python train.py --d_model=64 --n_head=2 --norm_eps=1e-05 --rope_base=73800.0 --attn_scale=0.177 --tie_embeddings=false --init="uniform" --init_std_qkv=0.0687 --init_std_o=0.0 --init_std_down=0.0 --beta1=0.95 --weight_decay=0.049 --batch_tokens=[16384, 32768, 49152]
Each number is 50 + 12 x the weight over its row's rms, rounded and kept within 0 to 99. Layers, rows and columns count from 0. The size before them is the row's rms in percent of the matrix's.

# down: layer 6 MLP down (transposed), 256x64, rms 0.176, rows 184-236, columns 0-63
# up: layer 6 MLP up, 256x64, rms 0.192, rows 185-236, columns 0-63
down184 096:47 69 37 43 69 53 49 57 68 44 44 52 50 45 68 55 46 71 46 34 52 44 37 47 52 48 58 81 50 52 41 64 50 73 50 71 59 36 46 60 60 47 29 44 23 53 32 42 71 43 32 51 42 54 70 30 49 49 40 54 51 37 38 52
up185 095:60 59 66 65 48 63 40 57 54 53 68 60 23 43 27 47 55 49 46 39 48 59 48 56 41 55 45 26 48 52 59 40 67 42 44 19 40 40 58 76 54 40 52 61 58 66 62 77 66 50 63 51 57 59 46 53 55 44 54 46 46 47 30 29
down185 089:72 59 41 54 82 46 52 31 52 66 61 47 54 17 30 61 36 60 49 42 65 68 60 57 33 26 52 45 47 40 37 59 73 56 60 37 65 61 39 44 45 54 51 39 47 38 50 45 48 44 53 56 63 47 29 64 46 45 42 46 60 45 53 56
up186 113:46 48 58 70 47 82 51 55 30 64 45 53 45 44 34 32 46 48 76 48 61 49 59 56 49 52 44 37 74 51 41 64 63 45 45 30 71 38 33 43 56 43 59 64 34 49 63 65 49 48 42 52 51 54 44 48 52 73 51 43 61 32 29 32
down186 111:52 55 63 54 42 59 50 46 71 46 67 69 52 61 61 58 62 56 54 56 42 51 43 48 65 47 65 57 60 48 46 43 43 71 42 66 46 25 64 43 44 44 26 46 45 82 46 58 36 51 31 41 51 29 63 36 37 41 23 41 64 45 34 47
up187 116:39 23 47 37 59 57 52 76 44 66 54 32 50 52 64 40 46 57 55 39 40 52 55 83 49 63 51 43 50 44 61 53 24 34 38 45 49 39 59 37 48 61 42 58 47 57 57 77 48 63 51 48 63 50 35 54 51 28 36 37 52 59 29 59
down187 113:54 59 59 60 67 56 52 20 47 67 36 55 57 46 51 51 42 68 40 36 63 34 41 80 50 32 58 42 61 50 63 55 47 51 55 27 45 54 55 54 40 43 63 58 64 61 45 37 59 48 68 41 51 69 66 25 46 45 37 42 38 54 29 40
up188 093:46 51 52 37 41 75 76 52 51 41 59 46 28 30 53 46 49 50 86 56 51 48 50 56 54 58 41 51 55 38 53 59 67 62 52 38 66 60 75 33 54 34 62 57 34 55 64 43 50 40 58 59 29 54 38 56 36 27 58 45 53 43 47 63
down188 099:57 40 34 47 34 47 60 39 75 67 65 70 70 58 58 47 66 53 45 49 42 37 44 44 68 44 42 38 39 61 14 31 61 54 36 39 53 42 60 52 66 36 52 47 57 64 52 52 52 53 48 54 65 54 62 77 53 41 47 50 59 30 44 46
up189 099:66 69 60 64 52 38 62 54 51 58 78 44 37 54 61 64 46 52 40 44 56 28 49 69 54 57 43 43 63 63 56 43 47 36 30 53 74 42 58 46 44 27 83 59 46 60 49 52 40 39 58 51 36 47 45 32 38 59 37 42 51 29 47 60
down189 102:49 41 52 41 84 59 13 44 53 61 53 31 59 40 41 46 40 41 54 53 48 42 54 58 57 52 48 52 55 34 34 28 49 57 70 47 54 59 49 26 51 76 38 67 48 47 77 48 59 60 64 41 51 36 63 49 48 54 58 54 44 49 46 66
up190 098:58 42 47 58 44 41 47 57 64 39 37 64 16 42 58 41 17 57 57 61 44 51 51 59 61 39 33 38 58 56 63 58 52 39 67 49 49 52 51 44 42 34 71 56 32 42 60 42 49 63 44 50 76 42 41 35 66 53 51 56 43 67 51 25
down190 102:39 56 38 55 59 57 52 42 45 62 56 45 44 51 66 60 46 73 60 43 54 73 62 43 53 57 51 63 39 25 35 53 42 53 54 60 67 59 33 67 39 65 63 34 43 33 58 48 48 54 41 22 27 24 39 37 63 33 47 53 63 62 49 53
up191 092:50 52 84 52 31 46 65 54 40 33 42 41 50 58 54 44 21 37 60 50 32 55 38 70 55 50 53 21 36 56 39 49 53 59 32 43 65 60 62 39 56 62 43 55 51 44 65 59 45 50 57 49 64 65 34 54 31 44 45 56 68 43 64 37
down191 103:68 62 40 50 50 54 35 51 50 39 60 68 48 88 63 53 57 65 54 34 67 55 44 42 61 59 69 59 55 44 54 34 42 20 67 58 47 49 46 51 52 44 43 39 56 61 21 57 43 53 33 40 45 35 58 32 68 47 37 52 54 50 49 55
up192 094:61 41 62 53 31 60 51 70 39 34 49 47 62 59 51 55 53 65 57 56 57 61 38 74 46 47 56 43 81 48 46 48 51 22 39 48 37 54 56 39 41 23 57 63 63 46 53 55 40 37 66 54 49 52 45 24 46 36 42 44 52 47 80 59
down192 100:44 50 34 45 30 43 66 43 54 53 53 42 46 51 34 57 50 61 61 47 71 45 72 40 51 57 57 59 38 53 43 53 33 48 46 55 53 41 47 45 64 43 34 43 40 67 46 71 58 32 21 45 58 62 67 40 64 78 25 58 56 70 33 57
up193 104:73 39 63 25 69 56 57 79 44 69 49 50 43 47 49 47 46 41 40 62 52 28 55 51 79 42 51 42 37 38 60 77 59 45 46 51 32 37 45 53 38 45 52 68 54 49 58 55 44 35 42 49 34 47 65 39 55 43 37 54 72 58 48 49
down193 101:42 62 57 33 53 37 57 75 67 34 58 39 56 29 55 52 62 35 50 44 45 63 55 56 40 37 41 46 37 57 50 51 57 44 37 24 69 61 47 44 53 61 76 55 38 59 56 56 55 47 64 57 53 45 42 75 43 51 15 67 46 44 42 43
up194 092:51 48 36 36 54 65 63 46 43 61 72 39 46 49 62 55 48 51 55 57 30 39 52 44 45 67 44 38 40 50 70 39 64 31 48 62 50 47 38 41 63 23 60 81 27 65 55 77 50 45 65 48 46 61 50 33 53 55 61 33 56 45 50 54
down194 093:53 58 59 48 49 52 45 61 62 51 60 58 53 44 56 40 57 42 61 58 42 57 42 42 58 36 48 65 26 33 64 52 72 73 49 32 54 59 50 58 58 28 26 47 47 46 65 39 53 60 68 65 36 29 39 62 43 60 22 55 38 60 27 53
up195 092:55 52 53 38 46 55 49 55 35 55 49 44 49 51 60 44 46 48 47 48 44 38 65 67 55 48 59 64 44 46 37 70 83 53 53 51 61 51 35 54 24 40 43 66 38 59 52 43 29 36 71 75 45 49 38 29 59 22 53 40 54 43 68 69
down195 095:54 37 52 59 28 45 36 49 54 51 64 51 47 34 68 51 21 53 60 50 48 73 36 62 12 53 60 64 57 46 49 37 69 42 49 42 51 54 41 38 65 58 55 52 52 61 48 46 66 51 55 59 29 46 40 64 62 66 38 59 47 54 38 27
up196 110:48 40 39 13 44 57 71 57 54 55 73 37 55 46 36 40 45 45 67 58 65 32 60 38 58 47 31 48 53 52 50 69 44 61 64 36 49 53 64 80 39 41 59 44 39 55 56 41 39 54 68 51 39 46 38 34 48 45 46 48 72 63 51 47
down196 102:33 71 49 47 54 63 35 42 45 49 50 47 33 57 55 64 40 49 65 40 26 45 50 53 73 46 66 45 53 45 53 55 60 57 39 47 71 38 57 33 66 34 56 55 53 60 76 37 67 69 59 59 55 64 42 57 61 49 34 48 28 35 26 44
up197 120:71 50 43 47 54 44 52 63 56 47 43 48 54 41 39 48 46 68 53 51 69 46 59 40 57 45 00 58 50 47 69 53 22 55 59 55 39 35 73 52 45 48 58 55 47 47 64 45 28 47 46 62 27 47 43 54 57 29 46 46 44 58 62 40
down197 112:50 43 47 71 46 46 49 39 50 47 77 47 55 84 26 43 48 55 48 38 44 41 63 77 51 48 49 44 55 46 46 54 63 26 40 58 56 37 57 55 37 32 50 53 44 46 63 36 65 59 52 36 49 51 53 46 52 38 29 61 56 42 43 84
up198 092:55 48 43 33 65 56 48 63 62 62 40 37 16 53 28 43 41 50 66 43 64 33 70 74 51 55 46 52 41 59 57 46 47 43 42 32 55 31 46 45 62 46 52 66 37 49 39 65 37 67 52 45 44 41 56 49 70 58 49 30 41 43 64 69
down198 093:44 31 71 59 37 43 44 60 47 60 38 24 57 40 50 75 58 33 48 54 54 62 59 78 37 41 46 64 58 32 40 36 57 47 52 47 49 65 66 45 58 57 54 42 53 49 51 68 62 70 34 63 68 57 48 49 44 38 47 40 35 47 37 28
up199 100:50 33 42 49 56 41 50 50 60 58 56 54 37 57 41 41 39 25 71 43 59 39 65 47 53 64 43 29 44 72 40 55 54 45 68 51 54 25 52 50 43 62 53 53 59 60 75 38 48 73 46 67 49 72 40 64 43 25 42 45 42 39 67 39
down199 101:59 52 48 57 62 26 44 44 79 48 58 57 54 71 53 37 55 40 29 52 56 51 46 33 45 56 56 47 40 72 56 43 38 50 54 21 57 33 60 34 44 51 69 37 41 45 51 39 52 65 71 40 41 56 41 39 40 59 61 73 64 48 60 35
up200 084:48 53 30 25 63 51 77 51 25 27 48 47 53 55 44 46 42 59 53 42 47 55 60 49 53 41 42 73 73 49 43 64 52 51 38 54 60 49 63 46 45 54 52 52 31 53 60 44 37 48 52 64 85 38 36 67 50 40 31 35 63 51 34 51
down200 078:52 78 42 48 45 38 72 33 72 62 58 63 54 55 51 34 61 50 46 53 43 44 45 64 31 37 43 62 59 38 44 35 28 38 47 60 47 66 66 53 47 78 60 38 42 43 60 32 38 51 46 49 67 33 65 62 43 42 45 53 40 36 39 53
up201 099:58 61 45 31 46 68 61 65 26 37 32 52 43 53 54 39 48 67 61 49 37 49 40 53 50 58 51 60 47 57 52 53 66 56 58 52 39 53 38 56 30 40 59 54 44 60 47 47 62 38 72 71 56 51 43 16 43 39 40 55 54 29 33 81
down201 099:56 48 44 58 46 25 58 45 54 44 34 57 72 65 53 59 63 63 46 35 67 48 30 56 45 71 61 56 78 29 50 47 52 31 48 35 44 54 58 61 43 58 39 48 53 59 41 55 40 62 29 55 49 20 61 66 42 43 43 52 64 55 42 31
up202 100:43 21 60 49 55 60 79 44 50 50 40 42 52 48 40 43 46 50 46 63 45 35 77 70 51 60 39 36 56 59 69 74 59 42 36 55 62 53 42 43 41 22 49 67 47 51 49 56 61 37 36 58 48 72 39 55 44 47 29 52 66 53 60 55
down202 102:34 49 29 58 35 59 45 68 54 53 54 67 57 45 43 70 64 50 31 56 45 52 64 43 57 61 40 27 41 67 40 60 48 57 30 49 53 54 50 45 42 68 36 49 20 61 42 51 59 54 35 56 37 56 53 42 70 73 45 57 45 75 39 39
up203 100:48 43 48 44 70 47 62 39 64 46 54 52 27 38 31 54 51 49 56 60 56 39 63 81 54 52 44 34 71 55 59 51 25 52 44 57 57 47 57 62 35 33 58 73 39 36 62 55 50 67 54 52 51 53 58 36 29 35 62 53 59 63 43 25
down203 103:65 37 40 59 79 47 52 58 54 48 75 54 40 45 46 52 47 54 55 61 32 32 50 48 42 45 50 66 43 42 45 68 34 49 65 40 54 40 36 65 41 66 45 21 76 46 29 42 46 43 30 42 65 48 41 51 61 50 63 55 69 37 50 61
up204 094:41 43 52 60 66 49 51 51 55 60 45 22 46 31 63 55 25 51 51 41 33 34 61 49 64 51 36 39 44 55 43 70 59 35 36 57 69 43 66 48 49 41 68 50 63 39 66 44 40 72 29 47 66 54 37 51 56 37 44 31 44 38 69 50
down204 092:34 49 60 46 53 58 45 44 65 62 66 74 62 60 65 39 46 63 49 58 62 39 40 56 53 43 63 35 43 44 50 70 52 60 56 59 20 58 24 47 76 48 43 37 59 59 29 37 60 50 32 34 55 40 60 40 38 57 64 51 52 39 33 46
up205 090:35 59 66 55 44 66 47 56 43 51 32 55 38 57 34 44 40 50 67 33 19 52 51 41 48 49 32 44 26 73 42 48 43 43 59 59 67 45 43 45 53 51 51 62 63 62 80 54 30 62 78 52 53 52 50 44 35 53 69 48 44 54 45 37
down205 089:57 57 21 44 71 77 26 46 44 67 50 54 34 69 41 45 72 43 56 27 30 53 46 65 53 40 42 62 42 41 46 53 48 38 52 56 65 46 38 49 37 47 47 46 28 60 48 56 58 52 35 32 56 45 51 51 39 66 67 62 52 62 66 48
up206 080:58 67 49 59 51 49 47 61 22 53 29 56 32 63 54 59 49 47 49 37 52 38 66 38 57 51 33 44 25 62 54 70 53 29 48 68 46 31 46 43 44 60 63 52 59 60 61 39 31 51 62 63 63 63 40 50 47 68 30 47 62 59 30 43
down206 082:54 59 42 60 34 76 63 23 61 61 64 33 76 45 36 38 59 52 48 55 37 41 55 32 44 45 64 38 51 44 49 49 54 53 26 55 47 74 50 38 62 52 55 58 48 49 76 49 51 64 36 52 47 55 61 66 35 47 41 52 48 59 22 52
up207 101:44 28 43 60 22 76 53 71 42 46 30 45 39 55 43 56 45 67 60 59 47 64 44 59 59 56 50 21 64 55 45 41 46 41 39 35 53 53 50 40 50 29 50 67 63 50 48 58 55 50 52 61 53 42 51 51 48 25 63 40 72 27 55 50
down207 104:53 62 49 45 70 36 31 36 69 55 60 68 37 39 52 28 38 55 54 53 56 71 49 76 54 55 57 46 40 58 40 53 37 31 25 57 42 59 57 48 69 58 46 32 46 53 57 49 39 51 53 57 62 61 39 38 82 42 35 53 39 62 46 49
up208 103:59 28 55 70 55 52 37 54 55 46 21 51 56 33 29 35 47 42 55 64 40 50 45 56 67 56 54 51 68 54 48 53 50 57 47 56 38 44 48 83 36 40 56 48 45 48 61 69 49 71 53 52 45 50 38 34 43 19 43 29 54 67 54 63
down208 104:52 39 66 49 47 46 41 36 45 61 59 49 59 34 76 26 43 66 52 47 38 43 50 62 69 53 43 42 40 60 47 18 44 49 51 55 42 54 47 64 69 54 30 36 73 69 38 69 37 39 51 60 60 53 58 41 77 43 54 51 41 41 49 50
up209 109:60 52 59 47 32 50 61 67 42 67 48 42 45 60 63 33 33 20 53 42 54 43 43 50 55 42 38 44 45 67 52 60 55 56 45 63 61 71 51 59 25 49 46 45 55 27 57 45 46 44 51 64 48 31 60 22 32 61 57 47 77 50 65 48
down209 110:55 56 43 52 44 41 45 40 69 28 55 41 54 55 45 78 64 52 46 58 75 42 35 31 58 72 38 46 31 44 53 73 46 44 44 44 43 50 62 60 20 43 46 67 48 51 61 41 52 41 27 55 51 64 62 60 52 65 50 42 53 34 66 59
up210 112:47 58 60 41 63 51 45 57 49 68 63 34 53 54 35 57 39 31 48 45 46 33 64 67 43 64 53 40 53 38 68 56 54 56 49 38 32 28 41 52 45 54 44 67 44 42 71 73 51 33 37 65 68 53 43 45 47 34 54 33 74 23 52 59
down210 111:16 45 59 63 40 60 46 30 51 50 42 58 66 62 62 36 60 32 54 35 67 38 50 75 31 49 63 47 41 64 56 43 56 85 61 61 46 57 35 59 49 36 47 64 47 31 54 52 35 43 50 54 66 45 57 53 39 36 56 50 49 56 49 44
up211 114:83 60 31 36 26 43 48 61 52 40 42 58 40 55 56 47 53 60 45 48 43 44 50 65 56 53 51 28 40 37 83 68 48 21 36 27 48 59 31 72 49 31 51 59 50 47 55 58 47 39 55 53 60 41 50 38 46 51 48 47 63 55 54 58
down211 108:47 38 52 62 31 29 26 63 76 55 52 37 53 52 49 58 55 33 27 37 32 48 51 38 58 42 51 41 67 53 48 52 31 48 62 46 65 46 47 41 45 40 76 65 52 60 27 41 55 53 43 64 51 46 45 65 46 63 65 46 54 68 30 41
up212 110:60 67 70 37 32 43 49 63 18 63 45 25 58 60 60 49 47 43 56 26 60 59 42 68 61 56 43 34 43 41 60 53 39 61 50 56 52 49 54 73 34 52 62 60 51 51 59 41 64 42 63 55 44 59 43 41 47 44 37 30 68 29 42 55
down212 106:45 58 62 59 60 47 37 57 65 37 35 55 55 42 68 58 75 42 45 57 30 60 49 28 59 43 48 49 34 53 42 40 51 66 48 45 34 50 52 27 46 21 50 65 43 50 40 40 55 71 38 38 50 56 52 61 43 47 79 67 55 69 53 36
up213 107:57 32 31 60 43 69 50 58 62 52 65 58 43 59 43 54 35 43 53 66 19 44 45 65 47 55 52 44 55 82 68 47 55 46 29 45 28 42 52 46 41 62 37 59 35 61 59 66 21 28 47 58 50 59 42 48 44 50 45 39 42 49 47 49
down213 100:58 56 45 23 62 65 38 63 46 46 60 69 40 61 64 63 47 46 45 39 79 50 35 51 50 41 30 41 49 53 26 64 42 35 36 52 67 57 45 44 40 48 54 32 62 62 66 34 65 55 67 31 49 38 46 34 44 57 49 59 39 63 62 48
up214 093:54 50 41 48 29 29 45 60 30 50 34 51 33 39 43 37 37 51 56 66 41 65 53 48 51 56 55 65 72 68 42 52 47 63 47 55 76 45 51 49 55 50 36 68 60 33 82 49 31 52 46 51 36 57 57 51 65 55 42 41 48 24 58 37
down214 092:46 50 52 48 72 64 59 71 83 61 41 68 52 74 71 78 35 50 34 33 53 67 43 55 44 38 47 54 40 58 47 32 58 56 47 39 51 44 32 53 47 49 33 47 43 52 45 53 44 63 34 49 36 45 34 60 54 53 45 44 34 65 47 35
up215 097:56 58 75 59 34 61 52 56 35 42 75 37 45 50 46 58 50 51 48 38 61 43 47 59 46 37 35 48 28 48 60 64 35 40 35 52 61 52 42 65 51 38 44 73 32 50 62 63 52 27 58 47 37 66 68 54 37 56 41 23 67 38 60 47
down215 101:47 56 46 67 59 37 60 26 53 56 46 45 47 70 74 61 47 33 33 46 47 50 38 59 51 35 79 49 52 68 45 57 47 52 44 31 45 53 41 35 60 74 51 67 54 27 38 38 37 63 74 35 61 58 50 41 48 42 52 56 50 58 35 58
up216 086:44 63 72 59 26 44 63 50 41 46 29 60 61 45 47 37 28 37 53 60 36 62 38 58 47 62 56 26 55 65 41 45 57 50 45 37 21 43 44 43 57 54 44 54 47 57 67 42 72 55 52 70 63 36 29 36 31 53 45 42 49 48 58 44
down216 086:28 46 38 51 54 49 42 50 52 72 36 86 50 76 56 62 56 66 31 42 41 45 09 56 48 52 61 50 48 33 58 30 44 44 49 43 60 48 48 51 54 61 49 44 56 50 56 37 51 52 58 44 40 58 67 50 59 59 60 58 58 50 52 26
up217 112:59 46 65 37 44 73 47 52 56 68 40 50 37 50 63 32 47 49 49 79 37 39 52 55 51 71 41 67 35 68 38 44 42 51 38 66 45 53 45 49 24 53 63 69 49 18 61 42 55 47 53 58 72 43 43 40 42 41 51 44 63 63 60 49
down217 113:45 63 54 61 51 60 77 52 38 44 39 81 62 68 43 64 48 38 23 34 47 57 50 46 71 42 53 66 58 31 45 58 34 49 56 50 53 51 40 36 45 40 57 56 40 40 50 48 40 24 46 55 28 54 45 63 34 53 53 53 68 54 54 71
up218 089:55 53 64 31 43 59 45 67 48 56 45 57 44 47 36 52 43 42 47 64 65 45 59 65 43 47 60 64 49 47 44 89 39 64 33 40 55 31 48 54 17 51 59 49 28 25 40 57 40 41 64 60 59 56 56 62 39 53 53 36 50 61 60 37
down218 086:46 57 36 49 49 41 37 53 56 49 71 52 61 56 46 51 61 54 61 59 39 36 55 48 43 28 51 41 47 55 47 35 37 61 58 38 34 60 45 43 59 36 70 64 74 67 33 34 49 56 67 43 60 39 43 62 24 59 60 67 43 71 72 33
up219 091:63 51 51 54 62 45 47 67 70 54 28 29 44 48 49 35 39 65 60 51 42 28 64 63 66 47 39 56 30 45 43 39 51 41 59 54 42 48 36 51 39 61 55 63 87 65 45 35 55 58 61 69 61 35 43 39 64 49 49 55 57 43 55 72
down219 095:65 35 44 55 55 36 53 51 55 49 51 44 50 72 45 51 38 48 27 54 57 33 41 54 24 50 54 27 57 47 41 60 43 49 46 52 59 90 44 42 53 47 68 48 48 49 57 50 65 56 56 38 54 41 48 82 42 32 51 65 41 55 61 24
up220 102:43 44 36 62 63 44 70 80 43 62 64 42 45 47 53 41 43 59 86 62 40 38 64 53 71 52 34 36 41 50 46 54 37 54 53 60 48 64 46 38 37 61 40 60 58 26 58 34 48 53 53 56 36 41 53 53 54 52 68 52 71 37 61 37
down220 097:51 72 47 33 36 45 31 54 43 63 62 37 52 69 55 44 47 56 40 64 51 53 52 41 40 49 33 34 51 55 62 47 57 70 39 71 58 36 44 36 63 46 42 67 55 41 55 48 42 43 60 43 42 54 72 33 72 46 15 66 58 60 65 47
up221 083:34 53 34 49 31 39 66 65 62 25 41 52 57 48 29 42 40 51 61 63 51 36 78 65 57 32 56 59 37 58 52 52 51 28 45 58 34 56 53 41 38 24 57 77 49 45 64 51 52 39 44 61 50 33 50 53 47 47 41 39 59 60 63 40
down221 082:28 54 49 55 37 73 52 38 46 58 43 77 62 53 52 57 46 43 45 49 47 57 39 53 43 36 47 65 47 56 64 31 48 56 46 34 61 46 49 51 47 56 53 53 40 52 47 50 58 53 53 49 44 77 56 56 72 40 21 29 24 86 55 42
up222 098:44 48 63 45 52 58 49 46 45 37 71 34 57 40 47 34 43 38 59 71 70 55 70 54 71 62 44 66 50 41 37 51 76 45 46 58 56 41 63 57 41 64 49 60 63 56 52 30 44 21 42 52 62 39 58 47 31 36 32 34 47 31 57 53
down222 094:65 60 37 63 33 67 53 13 46 68 43 60 27 44 65 54 49 51 66 58 57 47 50 43 40 47 37 33 53 78 42 40 52 40 31 54 52 43 51 50 47 53 66 51 71 42 55 47 41 40 39 42 57 74 63 69 34 57 45 47 44 57 46 51
up223 105:48 43 67 46 61 48 49 65 37 41 35 47 56 61 58 23 36 43 76 39 43 53 53 57 72 50 63 36 50 74 55 44 49 43 46 40 22 62 58 59 26 64 40 59 48 24 52 46 53 44 53 55 59 36 38 46 53 44 55 52 73 38 66 46
down223 100:42 47 32 47 68 40 57 48 41 62 41 41 53 61 58 63 60 41 37 63 48 73 51 42 78 58 39 54 35 39 27 36 50 47 68 42 50 37 28 57 39 29 69 60 62 48 56 51 59 53 52 32 60 36 49 57 55 61 43 65 55 32 59 26
up224 091:55 26 33 49 45 50 63 73 46 51 57 48 30 40 58 52 54 32 42 56 64 62 38 57 37 50 31 59 71 41 88 57 37 55 31 47 60 46 74 45 58 66 45 61 40 44 47 56 40 37 43 55 43 74 35 47 43 51 50 50 51 47 36 47
down224 091:57 65 32 58 54 55 33 53 43 38 69 82 55 38 59 47 53 68 67 44 47 41 53 41 63 29 66 60 60 66 36 28 62 33 65 46 54 55 49 63 52 62 57 45 57 35 46 33 37 36 46 70 60 43 35 43 50 45 26 49 45 62 48 49
up225 126:65 37 55 61 60 43 66 48 29 49 34 19 37 36 47 46 49 39 58 48 34 31 65 52 66 62 53 53 74 64 74 81 62 31 38 55 46 54 51 50 38 45 47 63 46 60 50 48 36 40 46 68 47 57 46 58 60 42 35 40 48 49 47 46
down225 111:54 37 46 32 43 63 50 12 43 60 47 52 69 29 51 58 68 47 29 44 49 46 43 19 41 53 64 54 61 46 47 64 53 67 57 44 64 60 47 65 58 56 50 27 42 39 45 43 50 64 48 41 51 60 71 42 54 59 61 38 43 67 46 50
up226 094:83 41 52 57 47 49 47 82 55 57 42 29 18 42 50 56 25 67 45 36 48 29 38 67 44 60 44 67 65 44 48 62 62 53 43 57 47 51 57 38 40 57 55 41 54 54 44 44 50 40 63 63 53 42 57 43 40 55 45 45 26 54 52 39
down226 083:46 49 44 40 55 49 75 41 51 55 62 31 47 39 54 34 35 55 27 42 64 52 48 58 70 57 54 36 48 52 52 70 35 37 30 52 45 57 84 48 52 67 51 49 57 40 44 62 40 29 51 50 54 59 44 79 69 54 54 41 44 68 45 32
up227 094:58 50 62 45 57 50 86 61 38 63 48 41 50 39 61 55 49 56 59 50 50 17 53 53 79 61 38 48 27 47 51 43 65 37 67 54 45 37 49 62 64 60 49 49 45 59 52 65 48 40 31 48 59 38 56 44 35 69 26 37 50 45 50 37
down227 098:36 50 52 52 66 61 61 49 59 53 42 41 27 49 34 48 74 36 47 87 40 35 64 39 35 41 66 43 54 48 61 40 43 74 50 45 47 44 34 57 29 49 66 58 60 48 47 53 47 41 51 41 70 67 63 55 49 49 40 54 58 28 37 42
up228 104:66 41 48 68 41 57 43 50 30 45 39 38 46 46 31 44 50 46 58 56 34 46 67 53 53 35 43 49 53 69 68 75 35 37 66 41 56 27 67 45 66 65 54 57 41 34 80 47 33 58 63 56 47 39 45 49 57 45 60 47 48 37 66 35
down228 098:67 39 39 47 55 73 49 65 67 49 58 55 50 59 47 57 62 56 40 41 75 44 55 47 40 36 25 35 51 58 51 38 40 74 69 37 62 44 43 40 49 41 48 25 49 41 37 71 52 62 59 44 55 25 35 56 48 36 56 48 72 61 50 57
up229 114:49 39 62 50 33 69 70 54 45 47 48 52 43 43 60 43 35 71 77 42 53 57 33 60 53 52 47 44 55 72 57 44 28 47 32 28 40 60 39 54 59 65 45 40 44 42 77 72 54 47 70 56 65 52 46 49 53 34 63 36 48 52 43 64
down229 114:62 46 51 60 43 70 44 56 53 37 50 50 61 25 42 55 51 55 46 82 58 54 63 61 52 16 45 38 49 48 49 65 37 61 65 63 52 48 60 45 44 53 53 25 44 39 61 38 58 34 33 66 47 65 36 45 48 57 61 27 64 50 40 64
up230 100:40 40 50 62 66 48 57 54 49 55 49 52 48 47 33 37 33 35 60 63 58 21 52 58 55 49 48 35 69 66 37 68 52 56 42 62 51 29 49 61 34 48 54 54 49 46 87 62 46 49 35 76 34 45 45 45 24 52 51 41 49 38 45 38
down230 119:54 57 76 46 54 47 50 62 39 50 56 56 51 28 42 46 44 56 39 56 72 48 53 70 46 54 20 54 56 38 50 66 58 55 39 38 40 39 60 43 74 47 29 59 42 59 69 30 23 34 61 54 52 44 53 44 34 53 68 62 68 50 50 43
up231 098:54 42 47 38 47 83 39 44 28 53 62 39 43 32 52 46 47 38 83 53 56 53 68 53 55 34 48 31 54 36 41 50 45 58 44 51 54 41 49 48 48 27 56 63 37 59 64 39 39 39 74 61 45 23 56 45 46 45 43 38 64 51 57 63
down231 098:42 58 55 61 38 62 40 69 71 53 59 61 52 58 54 47 37 40 29 56 55 28 45 30 45 70 72 51 39 37 41 34 55 53 49 58 49 33 38 54 52 52 37 46 65 62 50 39 66 52 71 42 58 59 42 50 39 46 67 74 58 26 54 30
up232 083:43 46 42 55 45 52 52 40 27 63 38 47 45 56 57 54 52 61 53 74 40 33 32 56 42 76 51 62 38 80 60 59 29 63 62 68 52 47 51 45 34 71 32 64 46 54 41 40 53 68 61 63 48 56 57 48 49 36 33 32 45 62 48 42
down232 086:34 62 58 56 41 73 36 68 51 45 46 44 58 72 37 33 42 61 60 60 54 64 49 46 59 50 86 42 59 19 33 44 42 45 47 39 54 53 38 58 48 52 67 63 34 48 51 58 43 48 34 53 36 32 39 49 46 51 32 62 60 49 49 66
up233 108:60 49 43 50 46 54 48 84 44 57 45 60 63 50 61 08 20 54 61 53 39 45 69 48 58 64 41 56 60 49 57 49 51 53 50 51 63 44 46 55 44 51 48 37 54 43 48 75 54 46 47 68 64 56 48 41 46 30 30 29 46 63 59 44
down233 104:51 42 59 51 36 51 52 64 50 56 70 64 47 40 62 63 30 45 64 23 80 61 33 53 70 53 48 61 31 54 53 45 29 38 47 58 44 58 42 51 54 33 33 42 42 48 52 47 44 55 41 68 26 57 45 57 38 40 75 51 45 64 39 60
up234 087:51 39 48 63 45 50 59 56 39 32 57 46 46 55 65 39 15 78 49 43 43 38 36 65 40 41 46 25 62 52 54 44 57 37 22 38 58 47 49 35 52 44 50 49 46 54 66 66 67 54 45 59 46 42 45 58 23 59 42 52 70 60 60 46
down234 093:53 45 74 37 53 29 44 50 60 43 47 51 48 57 30 47 55 53 62 53 52 69 48 27 54 56 66 75 46 53 49 43 43 46 63 52 29 28 53 83 66 42 39 58 73 77 40 56 39 48 40 54 44 43 54 53 52 34 57 43 56 34 43 40
up235 116:70 54 58 38 47 59 48 53 34 65 53 27 46 63 48 44 38 50 70 50 47 60 54 48 40 51 50 50 61 53 51 31 31 61 32 34 34 52 44 44 28 61 38 63 38 48 80 65 76 64 44 69 57 73 40 35 49 43 38 45 44 43 48 51
down235 117:64 59 65 48 30 62 52 43 55 37 42 53 44 47 46 55 56 49 28 36 60 59 70 67 39 60 39 44 62 50 52 59 60 51 65 34 44 52 28 56 51 43 28 56 77 61 38 59 47 71 48 54 35 22 64 46 49 34 61 45 59 64 39 36
up236 110:57 50 69 46 51 48 54 62 53 57 30 37 48 37 50 59 41 60 53 42 32 56 35 57 52 69 45 36 71 52 63 59 52 29 34 46 32 43 88 57 55 50 27 63 50 29 60 57 55 65 39 64 36 53 48 40 54 51 72 46 53 57 35 47
down236 114:53 56 56 62 40 38 52 35 44 56 56 44 35 67 44 50 35 52 54 56 78 69 47 43 49 36 75 71 54 59 42 13 37 53 51 42 73 47 48 54 38 38 58 39 50 60 68 73 48 54 42 52 63 35 57 50 48 49 55 43 52 47 25 50